Part of a small language model's weights.
Size: 8 layers, width 512, 8 heads of 64 (4 for keys and values), MLP 1344 SwiGLU, vocabulary 8890.
Each number is 200 + 40 x the weight over its row's rms, rounded and kept within 0 to 999. Layers, rows and columns count from 0. The size before them is the row's rms in percent of the matrix's.

# gate: layer 2 MLP gate, 1344x512, rms 0.0418, rows 518-535, columns 384-511
# up: layer 2 MLP up, 1344x512, rms 0.0424, rows 518-535, columns 384-511
# down: layer 2 MLP down (transposed), 1344x512, rms 0.0422, rows 518-535, columns 384-511
gate518,089,205,204,133,265,184,216,126,174,197,180,214,214,207,114,181,280,87,123,194,200,264,192,167,201,123,238,191,203,191,160,313,234,222,160,234,257,173,203,229,173,200,264,157,141,236,247,176,279,216,174,210,216,197,211,163,156,162,190,176,177,219,174,240,206,239,214,206,154,176,194,245,223,169,223,145,211,185,190,182,200,187,181,198,140,199,185,166,280,175,203,159,62,162,181,219,158,221,244,169,194,108,214,211,157,200,269,219,196,188,187,235,206,201,167,150,175,169,200,231,249,250,219,188,217,221,221,155,133
up518,093,243,237,188,309,206,197,263,239,233,96,197,166,275,170,259,176,214,225,274,244,140,207,267,147,198,184,150,203,209,148,187,211,170,142,233,189,156,213,183,209,221,156,248,165,233,155,188,226,187,164,105,263,254,216,227,159,215,185,234,224,245,202,181,245,170,164,225,203,181,187,172,203,207,134,214,214,234,179,258,209,132,212,245,201,183,181,222,181,235,228,174,217,212,231,257,207,174,193,270,121,135,209,254,199,194,176,227,122,191,145,269,206,234,181,205,130,217,217,240,184,132,198,236,226,222,238,163,162
down518,091,220,196,225,210,212,132,258,184,252,211,99,92,175,199,169,212,170,197,221,225,155,269,254,163,152,165,219,172,180,208,176,198,192,141,259,147,239,227,222,216,174,202,215,232,190,151,186,135,143,186,204,261,237,165,247,163,247,220,267,200,193,263,227,256,220,132,249,203,225,214,204,158,192,195,233,168,252,167,214,192,171,274,206,136,261,172,157,239,243,217,209,244,173,180,231,221,210,183,227,140,181,252,136,266,200,217,166,210,213,216,300,146,236,185,261,153,213,168,254,212,112,208,234,184,171,242,177,197
gate519,081,218,192,113,198,239,241,142,232,226,166,152,184,195,181,166,174,158,230,174,130,174,207,184,123,173,153,199,262,146,192,229,223,201,244,186,214,230,186,217,170,172,120,174,221,236,174,180,315,193,222,205,164,178,158,192,287,216,147,175,248,180,189,185,212,278,278,245,123,244,192,252,204,115,230,238,171,209,237,181,179,199,240,182,174,214,161,143,202,264,247,198,109,231,178,277,289,195,127,193,240,207,253,167,220,237,208,156,238,188,245,193,170,243,82,136,264,244,210,144,195,106,218,142,148,219,163,167,222
up519,082,189,229,182,170,185,181,209,259,217,190,186,238,170,203,235,199,247,125,195,234,213,152,195,260,205,174,187,141,185,224,227,177,245,123,276,222,227,225,172,208,206,231,239,197,199,191,197,129,240,202,196,201,209,175,232,161,191,231,200,239,304,192,205,212,166,163,286,174,171,218,169,149,174,215,180,117,144,199,203,242,156,212,217,190,204,198,214,174,157,203,224,176,156,204,199,169,170,120,213,193,176,209,219,172,211,65,229,258,243,86,207,134,91,235,227,228,143,274,226,225,251,188,165,249,177,182,193,139
down519,086,165,150,130,210,177,201,154,235,188,221,155,193,200,225,210,165,231,147,192,196,196,178,230,239,215,177,224,158,173,195,203,179,286,179,204,247,217,175,171,164,211,194,187,261,219,144,190,195,238,219,144,207,259,170,193,178,207,150,174,232,278,216,198,234,169,208,278,161,185,216,159,178,132,220,225,123,123,173,241,223,166,204,242,227,209,213,192,178,180,214,247,114,196,191,180,197,201,146,172,174,171,184,211,190,203,145,269,299,279,180,216,134,137,192,191,256,130,234,252,208,251,162,160,242,148,172,210,163
gate520,091,195,194,219,168,244,232,159,157,223,212,143,190,185,225,126,198,233,223,250,205,215,210,155,199,164,178,227,292,156,266,208,266,260,174,239,269,219,192,190,187,216,229,173,145,271,134,146,204,240,241,174,180,284,214,220,179,251,165,207,178,145,232,267,248,170,171,205,126,240,213,230,184,224,224,211,193,222,170,153,242,236,189,189,156,186,144,209,197,213,157,174,138,184,169,201,233,256,213,228,237,226,236,225,179,165,206,168,262,193,214,224,246,251,224,269,242,155,196,188,203,152,214,152,240,228,224,243,130
up520,083,233,241,217,210,255,180,234,179,164,177,228,206,218,177,245,229,229,198,226,193,223,119,226,181,209,221,235,243,198,301,186,221,238,211,184,192,158,137,228,137,188,199,153,202,178,225,184,103,158,269,211,242,196,131,139,215,168,210,176,221,211,210,180,163,267,241,179,200,218,192,241,219,178,187,188,200,182,242,216,216,161,200,236,111,233,239,132,242,221,177,194,222,145,207,208,232,123,137,188,175,176,219,200,167,236,183,170,250,245,145,140,169,151,186,146,213,204,247,187,154,308,245,206,256,168,160,175,175
down520,084,252,207,215,169,298,204,205,194,224,266,214,193,176,198,178,191,204,228,258,179,206,121,202,195,223,171,263,223,176,344,202,223,224,174,235,209,151,119,210,130,180,215,90,219,222,175,143,115,176,252,203,168,196,188,119,145,285,238,172,172,167,231,200,173,212,231,177,127,222,176,220,205,196,221,192,204,204,196,196,228,173,166,283,97,246,232,167,197,195,196,164,226,114,155,177,183,226,192,174,133,206,265,209,161,204,197,176,244,170,177,203,180,214,195,198,208,174,251,184,166,266,208,200,321,255,221,211,196
gate521,096,244,237,187,176,218,193,237,243,259,135,184,193,170,154,232,200,315,197,157,216,224,245,230,76,222,133,217,205,98,198,229,240,144,290,187,182,203,172,138,182,180,229,182,166,169,189,163,211,224,253,221,115,214,238,164,200,159,191,180,205,186,205,162,160,188,207,202,236,235,216,174,212,221,267,247,231,246,230,239,213,213,170,265,226,135,173,243,192,185,202,191,211,272,149,208,240,140,163,121,163,214,159,222,190,219,198,172,244,220,258,180,232,170,190,187,267,176,241,93,213,198,191,172,206,212,220,154,215
up521,098,198,156,186,130,198,206,146,161,188,180,213,139,290,236,224,193,238,239,284,186,165,125,235,179,179,203,222,167,176,191,159,144,212,195,206,186,157,180,231,196,183,166,234,213,140,159,223,154,205,162,231,123,173,210,180,194,195,181,131,166,186,177,210,193,165,208,220,189,218,193,196,187,191,239,195,284,134,111,156,307,168,152,237,131,175,204,183,130,214,170,214,260,194,191,260,159,218,243,125,258,174,226,175,186,199,249,182,243,178,166,224,243,248,272,147,232,292,212,206,205,166,160,148,193,271,162,174,199
down521,096,223,199,196,254,224,193,173,166,205,244,157,116,282,234,196,262,267,218,204,210,219,158,215,190,216,144,168,214,182,191,166,101,179,214,177,178,198,181,252,186,188,233,271,180,142,184,210,194,175,162,243,144,186,231,244,172,269,245,148,164,171,183,204,170,211,163,251,182,284,184,215,175,238,195,184,253,232,191,232,274,204,223,170,187,229,169,256,165,143,97,293,241,185,151,196,129,155,279,97,250,189,216,192,180,174,267,189,193,156,221,231,135,227,255,156,236,230,209,220,187,210,230,202,230,253,155,178,251
gate522,101,167,243,151,257,205,207,207,139,256,173,211,172,227,206,239,282,172,223,212,199,250,183,232,203,306,171,286,272,185,172,167,191,169,275,226,192,247,189,164,246,177,176,206,223,184,248,131,220,277,254,118,186,233,231,162,193,142,233,207,234,204,202,197,263,205,215,177,242,140,178,157,194,181,206,232,292,216,185,217,148,203,214,221,192,223,160,228,244,267,159,173,140,197,219,172,176,132,159,174,140,230,218,223,228,276,247,158,214,220,224,241,247,203,102,130,202,264,154,134,146,226,191,168,163,228,146,269,204
up522,097,225,189,162,218,172,249,196,247,163,203,176,191,215,205,214,207,200,208,244,148,175,165,196,187,185,222,190,284,177,144,160,195,231,215,231,225,168,178,253,143,223,139,192,173,158,237,143,247,251,195,259,166,208,214,250,230,192,173,239,211,148,207,101,179,244,169,205,159,187,242,197,203,221,162,186,231,179,174,284,104,166,226,188,209,176,189,255,224,256,158,188,194,239,182,185,263,147,140,168,164,233,132,211,163,234,237,96,184,191,198,194,225,206,120,231,219,242,271,188,196,233,218,191,232,213,191,209,198
down522,096,212,270,241,262,265,196,204,106,247,197,196,248,273,152,245,197,174,209,156,203,220,179,239,201,267,162,209,238,222,229,170,210,159,256,230,209,172,253,120,280,185,190,207,187,154,248,166,194,231,254,83,122,207,212,183,185,202,230,204,236,207,158,215,250,229,138,204,235,195,175,109,198,219,237,201,236,184,209,213,203,204,199,213,185,239,176,207,178,173,163,222,194,223,211,161,117,224,215,182,172,249,211,165,191,222,209,159,224,138,225,216,210,216,233,201,207,197,213,116,241,155,213,181,147,155,171,238,202
gate523,095,193,262,159,217,272,215,193,208,175,197,183,160,225,229,214,211,288,249,165,274,198,353,251,246,179,240,212,204,180,246,215,241,205,153,225,249,252,175,198,118,177,176,178,183,259,218,112,182,179,267,190,193,220,192,207,210,194,260,190,227,197,190,237,121,192,250,244,207,288,263,255,198,178,191,191,199,247,192,201,206,166,160,245,159,229,134,203,252,188,235,193,107,192,229,228,215,177,176,299,209,125,245,210,215,140,214,184,141,193,178,223,207,161,231,175,211,221,213,191,141,205,173,242,230,91,111,137,251
up523,090,203,221,249,156,178,229,192,238,197,187,161,241,229,201,167,213,200,177,221,167,204,102,222,170,175,148,166,197,185,152,255,164,204,194,207,224,144,135,179,231,214,240,193,196,196,145,210,152,197,184,231,153,196,142,210,236,196,162,185,194,174,164,149,247,188,192,239,135,118,217,198,157,192,233,121,219,159,224,203,267,214,213,156,276,168,216,238,220,145,117,237,218,232,184,212,183,157,275,141,190,227,200,162,177,239,199,208,264,187,211,165,194,201,167,214,169,186,195,224,288,207,280,195,100,223,291,262,179
down523,098,175,226,209,155,265,209,180,270,216,200,153,228,186,235,223,190,182,209,173,181,162,195,202,200,187,175,168,178,206,210,271,189,211,164,184,258,194,145,176,178,223,220,181,206,222,174,183,163,207,215,239,152,200,184,193,270,214,194,178,189,178,175,217,223,184,186,261,165,183,286,228,187,176,222,163,209,193,203,227,255,195,186,171,244,248,200,237,182,179,125,226,185,197,198,316,170,181,237,194,189,168,214,177,203,212,202,0,187,200,234,194,226,197,184,187,130,177,252,252,255,225,204,254,171,182,245,216,225
gate524,101,209,167,194,220,186,196,172,192,246,201,158,178,199,116,208,254,139,220,232,238,229,272,260,170,239,222,317,201,150,282,157,161,182,189,188,230,216,209,173,144,228,258,180,211,234,136,121,154,214,149,170,192,254,196,181,212,218,165,251,260,215,188,235,197,189,182,213,203,159,189,155,254,224,160,192,132,115,152,154,191,210,174,239,208,229,198,179,169,247,268,247,215,160,118,153,253,239,184,178,164,256,209,235,217,167,169,179,178,160,145,157,100,188,205,178,153,124,217,198,273,230,169,241,246,138,286,155,259
up524,097,201,117,157,212,144,198,179,158,250,218,196,184,207,194,259,143,107,221,133,222,115,208,172,229,202,262,288,170,260,255,215,175,153,95,225,211,237,204,135,178,211,233,247,197,191,119,186,158,160,179,227,181,169,161,245,110,182,200,243,255,180,130,300,182,161,120,231,195,103,148,182,213,189,180,224,213,242,113,136,153,247,167,215,179,193,151,221,201,172,183,243,207,194,163,185,177,152,216,256,221,214,242,179,198,151,193,233,192,131,132,178,218,165,237,180,151,212,161,239,255,197,164,243,274,176,192,210,213
down524,099,189,199,245,235,220,218,226,193,175,233,234,209,215,266,242,141,288,200,145,181,202,179,150,211,167,191,116,167,268,137,269,211,191,182,231,210,194,210,212,242,185,99,228,177,194,212,216,245,211,262,264,238,164,185,155,201,190,182,167,176,166,199,181,202,178,231,233,208,249,243,280,175,159,206,219,274,290,264,221,206,215,226,177,219,198,191,208,227,167,187,130,212,194,213,237,175,156,196,190,233,108,219,197,203,190,216,318,274,243,271,247,241,199,191,238,225,305,157,160,160,159,232,157,170,204,173,243,192
gate525,100,200,257,245,233,205,114,178,107,246,223,200,215,245,189,169,205,177,143,199,324,164,207,174,281,200,140,164,127,196,207,245,173,197,168,274,166,210,133,198,225,263,167,150,213,246,152,210,224,269,257,175,188,196,128,177,185,190,165,204,191,246,212,213,186,272,191,220,193,205,271,200,143,165,217,238,203,143,205,146,199,245,126,156,149,260,161,176,281,202,160,210,164,189,188,199,185,224,208,209,200,128,225,215,236,108,149,219,213,198,209,186,227,216,218,239,204,217,241,185,125,118,170,208,172,204,276,192,207
up525,095,231,144,191,250,182,235,181,219,170,238,273,226,231,162,234,147,209,188,194,196,150,145,156,209,197,170,138,271,183,223,216,155,119,186,168,238,175,207,200,208,110,169,177,212,193,218,218,120,185,189,250,188,152,167,184,212,176,294,229,155,169,227,140,128,142,175,195,189,243,201,280,227,237,201,195,230,228,216,230,163,179,234,240,132,177,232,165,199,177,218,159,190,219,257,197,188,213,169,193,150,188,216,193,259,146,194,192,201,150,198,126,193,146,265,174,175,276,203,152,206,225,189,198,282,192,191,163,153
down525,093,263,191,200,194,259,138,222,145,254,223,295,210,187,247,232,228,181,219,258,274,137,277,250,240,247,126,208,167,188,221,208,204,204,172,169,165,215,182,132,198,180,198,195,140,243,183,175,181,180,258,197,202,158,182,232,205,181,196,246,234,227,258,145,185,110,154,227,199,245,160,227,178,195,215,185,253,200,243,206,148,208,168,202,102,173,212,264,210,156,176,178,233,235,143,191,181,170,156,239,163,173,164,185,190,218,175,215,180,182,179,242,247,240,221,267,189,193,275,182,168,145,157,196,163,214,225,306,196
gate526,103,199,251,249,149,225,142,188,169,248,193,181,229,169,223,147,201,251,174,144,281,180,236,208,140,185,234,215,212,215,186,203,269,180,253,196,165,228,238,207,197,212,161,146,122,227,208,208,275,214,238,104,258,169,248,158,175,157,222,251,222,158,257,200,247,210,273,199,263,219,101,195,198,118,194,199,155,226,226,222,170,247,261,174,194,226,164,198,201,241,203,207,225,160,210,150,190,185,152,214,215,253,190,196,156,220,220,175,187,219,245,226,254,196,175,185,197,181,197,111,198,138,258,172,129,121,122,305,191
up526,099,246,166,210,234,227,221,215,210,163,241,185,212,185,240,211,158,211,256,154,190,164,234,196,187,168,213,173,132,218,140,184,132,185,233,218,174,209,233,220,207,262,179,180,193,94,207,212,191,130,133,226,224,188,224,209,205,279,159,228,221,187,276,202,138,173,220,214,184,277,192,209,89,226,227,288,176,236,218,228,249,267,142,181,251,201,184,170,175,170,178,157,193,248,223,166,187,199,210,210,161,255,187,196,221,220,215,206,167,223,182,231,228,218,190,177,176,106,196,229,183,142,187,242,179,173,252,212,202
down526,096,233,180,180,228,173,234,215,206,216,223,232,229,236,196,239,173,67,184,251,195,210,229,136,256,305,170,204,148,203,101,212,190,254,205,235,160,170,270,209,164,219,213,222,275,214,207,153,191,206,200,234,181,158,272,178,207,175,173,272,163,171,170,244,304,239,193,183,188,147,294,168,219,208,188,247,114,190,220,180,202,197,202,238,216,223,240,259,183,222,160,176,174,179,181,242,245,207,279,198,218,147,196,205,235,139,250,261,215,191,208,170,190,230,191,206,224,204,186,201,215,162,205,190,179,206,175,149,238
gate527,102,91,152,126,156,244,225,201,211,188,160,188,209,224,193,158,147,160,241,233,139,209,193,237,203,246,220,169,246,217,286,176,265,232,286,235,227,238,219,136,202,237,227,197,166,211,174,217,282,197,203,218,213,233,139,171,182,228,167,158,230,172,165,220,242,151,184,202,261,231,174,232,137,173,154,239,162,238,180,243,134,233,204,170,192,222,223,151,224,172,193,197,166,221,217,257,216,121,176,171,249,226,112,198,211,170,214,203,157,200,130,241,180,222,286,226,249,164,179,199,207,194,163,216,268,196,139,235,275
up527,097,194,256,132,236,210,270,204,221,187,147,170,245,209,232,214,187,251,258,202,261,192,324,214,186,276,197,253,265,125,239,205,203,189,233,225,235,233,192,185,224,221,198,233,167,180,174,164,245,225,266,189,136,186,202,214,212,187,197,184,284,184,258,167,132,234,249,178,254,235,300,106,155,165,178,285,257,210,202,214,177,216,124,216,207,144,230,102,247,237,225,164,239,194,214,235,198,248,227,178,266,252,205,211,211,175,212,133,269,212,201,182,253,160,180,253,226,168,286,181,191,258,228,221,165,193,245,177,190
down527,098,122,193,134,202,264,184,200,174,213,182,203,229,211,191,194,137,112,256,200,125,158,209,164,208,215,238,132,261,235,295,148,246,240,281,220,237,238,229,140,214,210,173,206,181,264,173,263,310,198,148,209,219,230,130,125,189,194,136,170,205,228,132,254,219,154,177,213,241,183,179,219,181,181,193,184,163,220,161,224,149,215,188,202,191,228,156,164,240,190,199,210,91,247,206,212,199,162,193,180,185,182,203,227,224,166,213,154,174,214,170,201,133,248,278,207,234,209,192,200,202,227,189,199,231,248,174,246,245
gate528,089,153,163,195,242,231,148,231,213,256,223,151,249,198,195,184,172,267,126,286,274,243,210,155,209,277,188,280,199,145,213,220,211,164,183,168,174,179,158,218,203,161,235,220,222,223,165,152,190,184,274,183,209,230,178,175,187,240,284,185,222,234,188,286,172,260,214,171,190,154,218,167,223,225,149,212,166,243,150,122,186,209,253,186,124,236,200,118,199,214,167,189,169,139,270,255,201,164,179,183,204,133,267,159,254,191,218,221,213,203,221,143,179,228,227,177,257,239,205,230,230,159,194,165,237,158,205,156,292
up528,090,204,218,278,241,185,175,234,176,148,159,253,233,170,223,305,192,213,177,201,181,179,127,215,180,249,219,195,207,206,239,227,201,212,244,221,157,244,173,186,141,210,90,132,250,98,206,275,147,251,201,161,248,248,226,147,164,168,205,158,157,271,185,206,238,151,202,223,238,238,163,240,205,234,227,170,282,221,181,192,208,232,133,281,218,268,166,226,195,169,136,211,199,181,179,142,131,228,188,207,165,197,181,269,126,153,118,185,170,238,188,132,179,170,178,176,153,214,215,225,118,204,149,210,198,185,127,241,153
down528,089,193,186,258,176,175,185,244,203,174,144,261,222,199,237,205,181,193,175,198,158,62,244,192,259,197,259,156,165,253,138,208,229,250,247,226,167,204,149,286,143,249,219,151,234,171,191,266,96,263,136,172,236,219,179,196,221,202,241,152,196,207,167,178,151,138,199,185,166,185,159,203,156,213,172,149,240,212,167,245,220,214,172,181,180,211,141,205,244,159,154,185,193,219,180,190,228,182,104,224,184,189,230,214,209,185,193,103,240,236,239,156,127,201,159,163,200,149,236,224,219,161,203,209,233,165,178,129,203
gate529,099,270,179,232,199,137,243,204,235,217,212,185,272,210,193,203,204,220,171,148,75,235,206,183,169,221,175,158,207,145,197,218,125,187,191,190,230,178,164,159,243,215,266,229,203,244,231,182,190,237,189,209,184,173,209,107,252,177,191,158,171,132,245,182,231,191,260,218,234,214,175,254,199,211,197,117,230,239,219,118,216,208,200,217,252,214,205,164,141,234,141,146,205,229,287,198,281,175,262,208,181,229,236,307,201,142,185,197,262,209,267,224,244,216,171,200,225,223,143,163,139,157,255,90,159,242,140,233,198
up529,104,195,229,161,156,282,223,171,187,227,145,212,117,224,209,224,242,224,212,214,186,214,234,222,175,204,155,177,241,108,129,244,241,168,168,204,216,201,196,252,235,149,199,166,222,223,190,223,166,199,265,220,248,297,189,194,185,203,199,206,177,160,177,162,115,274,207,232,182,159,205,187,229,191,209,225,246,166,185,203,254,227,181,240,165,170,228,226,248,205,239,219,160,228,102,226,172,247,203,179,226,138,185,235,278,236,220,188,225,201,237,216,211,145,273,234,261,162,228,160,179,244,217,246,180,163,193,157,125
down529,105,194,179,256,159,173,243,144,205,201,176,199,203,215,192,188,219,234,233,112,100,214,213,196,211,241,190,197,198,120,184,238,154,178,150,203,241,174,213,166,270,214,225,251,229,274,172,187,185,233,204,265,205,175,207,121,233,193,185,189,146,126,186,204,217,237,255,230,261,148,190,224,193,169,210,152,189,264,224,147,261,157,196,234,238,191,174,194,201,144,201,196,185,238,227,213,241,187,286,190,203,259,201,247,194,190,148,218,231,159,263,155,221,238,179,229,261,210,191,117,171,199,246,164,161,211,234,254,190
gate530,101,123,210,219,224,271,176,218,214,233,199,185,202,263,250,189,198,185,218,188,170,209,227,241,207,272,186,287,188,181,267,148,216,223,230,223,171,257,228,134,177,222,195,266,252,242,209,193,237,247,206,178,172,169,213,207,190,157,190,228,235,191,156,180,236,177,257,167,226,246,164,177,181,169,258,231,256,205,262,191,196,231,164,178,185,221,203,222,169,183,188,214,192,261,194,198,258,182,179,79,171,243,168,214,176,236,193,158,187,265,217,237,232,194,192,233,213,184,203,140,154,235,196,176,197,156,217,258,248
up530,099,166,210,141,211,140,226,192,150,225,254,288,112,217,248,176,168,216,190,202,154,193,254,239,215,161,245,126,256,215,186,188,176,216,182,184,158,116,183,250,167,136,127,218,206,214,236,257,222,226,254,173,185,231,143,163,152,180,145,263,202,129,196,189,154,223,249,235,195,146,224,217,175,232,273,321,202,169,187,155,205,218,278,229,182,210,192,142,258,179,247,266,219,188,186,231,229,134,201,123,149,186,151,238,154,241,220,215,152,224,143,239,256,189,139,209,201,191,182,172,147,272,183,161,199,204,186,214,162
down530,094,271,234,185,185,179,250,150,116,162,250,196,237,169,182,263,191,252,219,192,176,239,256,195,177,157,217,212,253,145,138,257,169,178,183,177,214,145,232,214,177,174,224,222,169,133,214,229,175,287,162,90,124,198,173,155,234,191,152,264,219,249,266,140,183,242,242,310,201,176,190,206,265,242,160,154,190,201,161,213,180,195,174,176,175,206,147,255,165,204,202,218,170,220,229,111,193,191,240,197,193,237,235,233,188,180,220,302,149,193,200,153,207,204,208,204,177,136,248,146,154,215,213,142,221,249,168,241,205
gate531,095,164,199,206,211,131,215,134,218,122,137,170,163,238,208,198,204,164,233,222,221,223,184,148,251,151,153,152,211,218,177,196,220,214,191,199,218,195,172,259,258,244,209,176,198,258,229,223,167,232,210,189,197,235,176,215,201,188,246,193,179,262,163,144,164,189,192,209,208,235,267,229,181,189,199,152,226,162,160,255,171,156,201,150,148,180,239,207,183,185,276,155,170,183,208,188,224,199,170,235,114,175,178,200,304,149,207,167,233,224,166,230,206,248,232,248,190,280,196,228,263,192,221,184,203,247,229,186,157
up531,093,237,184,213,160,279,172,249,181,237,214,186,213,189,164,121,268,199,215,163,199,204,264,256,175,271,222,170,187,199,193,239,244,138,275,171,219,174,188,163,149,161,177,209,115,228,206,225,231,195,231,187,174,166,205,223,271,246,234,292,261,228,246,225,265,207,251,210,169,266,199,186,182,131,186,195,190,212,281,222,251,237,178,157,230,209,258,168,151,242,201,204,162,176,165,186,238,232,290,192,175,270,147,193,171,235,184,204,165,153,225,212,181,214,136,259,151,164,187,189,261,145,207,207,204,166,187,264,216
down531,093,198,179,288,129,248,175,177,161,259,175,187,220,169,172,187,226,205,175,235,170,212,207,229,187,201,237,215,195,229,141,163,188,151,272,210,157,209,193,225,159,186,135,259,187,216,232,201,167,249,248,212,160,170,217,160,199,179,233,273,197,296,213,272,244,199,257,200,244,243,235,205,186,149,247,138,135,200,255,303,239,209,190,159,246,223,291,150,184,222,236,254,183,195,212,221,204,207,298,204,152,224,194,146,235,256,176,207,165,136,179,188,220,249,200,169,153,186,241,162,264,188,231,176,194,204,219,317,189
gate532,108,164,210,179,192,170,267,193,195,221,185,145,129,214,209,174,191,224,245,222,191,239,222,213,184,238,145,195,195,138,171,212,163,236,231,200,276,246,161,284,86,137,210,174,199,181,127,236,156,219,224,180,250,211,170,231,224,212,206,159,237,222,234,193,232,226,226,261,177,203,249,179,157,204,177,201,112,188,136,107,235,162,153,185,138,187,228,64,204,177,232,176,251,186,265,164,194,229,244,148,195,197,191,171,160,212,172,170,207,256,197,149,213,193,240,228,202,173,278,217,214,307,194,193,138,209,165,145,222
up532,111,129,167,136,152,237,192,249,231,215,166,161,216,293,183,125,166,210,192,145,178,206,188,196,225,263,211,176,239,169,183,210,133,188,258,216,215,190,187,228,195,225,176,83,245,185,221,220,137,189,229,166,186,237,233,171,172,232,222,147,210,127,232,173,246,257,228,148,185,193,165,217,178,197,266,323,308,276,251,158,135,198,232,205,214,191,207,222,148,201,167,234,279,216,183,230,296,244,170,225,63,266,160,172,157,170,238,231,264,244,162,180,187,198,127,248,176,245,215,133,162,147,213,148,206,213,175,220,163
down532,111,191,187,137,272,193,187,210,197,190,216,238,196,224,187,124,158,258,181,196,195,195,251,153,231,208,204,178,213,186,186,167,175,204,194,198,180,223,202,191,172,204,244,130,220,214,215,131,149,152,247,257,211,249,108,221,167,194,202,188,217,156,202,228,247,231,187,227,234,145,195,217,137,219,205,327,178,232,230,155,201,138,224,177,234,235,223,192,212,172,203,186,276,241,207,136,305,265,173,165,153,272,156,200,167,196,247,258,201,294,152,115,211,211,116,238,202,205,221,176,224,200,167,192,216,216,184,175,122
gate533,095,207,214,248,175,249,199,135,247,206,182,219,240,154,182,140,199,289,283,221,296,205,254,184,253,293,206,232,275,181,239,178,209,165,210,186,256,174,231,211,226,153,203,196,185,197,163,178,227,214,257,213,212,267,184,198,163,138,208,130,210,158,177,192,231,242,251,186,229,219,254,181,186,190,178,212,184,218,229,180,141,222,284,152,196,170,282,139,197,204,178,219,187,116,244,193,217,181,142,205,254,221,292,227,165,139,197,154,210,205,254,181,203,189,166,173,234,237,222,145,171,231,206,218,238,162,235,148,208
up533,095,258,196,251,243,248,223,199,243,195,206,198,200,195,232,190,148,166,224,185,230,148,186,197,207,206,269,161,196,189,181,199,216,247,169,207,226,116,242,201,156,174,206,145,172,188,211,180,189,180,208,238,224,220,152,223,205,190,218,211,175,186,236,184,178,227,233,206,171,194,222,226,163,178,164,181,166,221,230,233,192,200,218,143,223,221,207,155,129,193,149,282,124,212,221,157,233,141,240,205,228,193,276,189,170,178,167,160,108,203,257,231,209,234,216,203,227,248,254,263,206,226,191,203,229,263,221,142,192
down533,093,282,202,234,225,172,226,158,270,192,240,174,178,197,252,211,135,139,203,187,257,144,128,258,144,230,184,143,180,197,174,273,219,223,167,292,155,161,196,260,130,213,141,98,240,205,239,248,193,163,185,223,251,217,137,196,317,210,219,233,222,204,246,248,152,224,208,152,115,167,157,230,169,175,184,218,230,192,259,196,144,247,203,180,186,262,167,135,164,135,155,256,157,243,260,140,256,199,273,181,273,215,233,189,152,209,140,202,160,247,302,261,251,216,238,240,183,293,246,249,166,166,253,164,205,268,246,122,152
gate534,107,185,222,240,196,195,250,204,215,206,246,231,168,246,234,169,174,206,182,203,193,223,261,210,218,211,233,144,266,228,199,200,242,135,202,228,269,119,126,245,140,159,171,153,213,216,240,238,136,199,218,284,189,268,177,172,242,163,167,171,186,254,199,206,162,191,172,224,159,221,171,261,188,112,220,163,184,93,191,272,287,186,134,205,133,229,213,186,190,156,236,197,106,166,209,123,177,191,169,207,238,150,203,164,224,191,193,237,160,156,158,190,162,217,170,240,245,168,149,234,214,214,285,178,196,187,178,154,193
up534,108,176,229,275,256,219,199,184,196,166,181,212,185,223,241,212,259,168,217,199,219,224,187,237,170,247,251,224,283,160,254,163,224,105,261,191,176,133,148,200,244,171,116,195,259,209,247,239,219,223,258,223,196,244,195,189,199,53,208,245,176,293,173,226,177,245,156,207,209,158,216,158,214,138,191,151,237,133,220,189,267,232,169,191,115,187,195,136,202,238,183,191,126,206,261,146,200,179,218,199,234,177,141,235,273,206,129,289,236,169,232,211,212,238,250,195,214,181,180,174,208,202,280,210,225,156,223,141,175
down534,097,179,204,214,208,261,150,160,186,222,171,171,213,221,234,202,210,156,117,232,198,195,204,252,185,229,278,184,195,141,189,188,282,169,252,239,77,163,220,222,206,202,137,184,181,164,269,262,177,175,262,137,260,185,184,146,204,76,187,218,198,186,146,166,239,229,191,229,200,189,189,224,184,191,229,178,255,168,174,212,177,226,222,167,130,198,210,174,272,146,142,176,148,218,179,196,191,135,168,214,192,158,268,230,238,204,136,383,199,235,250,194,243,180,176,202,208,217,163,102,211,148,156,166,201,223,194,233,181
gate535,099,223,247,211,192,187,177,263,193,206,207,157,183,137,212,160,195,99,226,154,231,179,268,213,220,176,180,243,183,155,255,217,210,173,127,171,182,218,255,220,226,199,218,176,251,147,164,106,181,164,189,147,193,239,179,219,159,266,142,188,198,251,196,259,164,260,155,208,188,165,230,145,279,229,212,166,183,193,132,82,179,287,160,279,220,185,175,115,297,190,139,169,201,189,265,111,195,270,154,185,202,228,163,170,118,171,149,271,218,232,240,154,149,138,183,185,234,180,153,171,233,150,217,197,180,188,197,150,230
up535,099,149,228,240,204,175,238,181,187,166,130,299,265,257,210,209,267,262,153,211,129,223,149,171,188,158,220,134,137,197,150,182,195,176,296,204,143,155,231,206,212,226,214,233,139,213,211,192,193,179,155,191,187,144,218,190,183,184,166,164,127,123,251,179,171,203,209,179,185,176,99,256,131,244,240,205,210,187,290,173,182,150,278,172,223,188,199,280,211,167,198,211,188,220,239,216,170,253,149,188,197,142,234,241,245,170,135,233,162,243,254,223,193,186,75,160,124,170,254,188,212,160,179,137,246,205,200,240,156
down535,102,162,134,162,186,279,191,239,170,228,193,239,168,235,169,248,192,258,281,245,173,197,185,151,227,240,176,210,176,302,192,226,196,300,194,209,260,206,166,208,172,220,199,175,213,197,198,280,228,186,179,187,213,166,190,219,160,249,267,251,214,173,175,199,220,166,209,225,161,170,215,155,210,220,182,218,216,212,134,192,193,205,221,194,191,252,207,196,185,241,250,238,237,190,176,206,229,177,261,219,192,197,217,184,239,247,217,0,235,127,121,207,218,245,315,222,170,210,251,231,202,234,155,192,172,201,240,228,188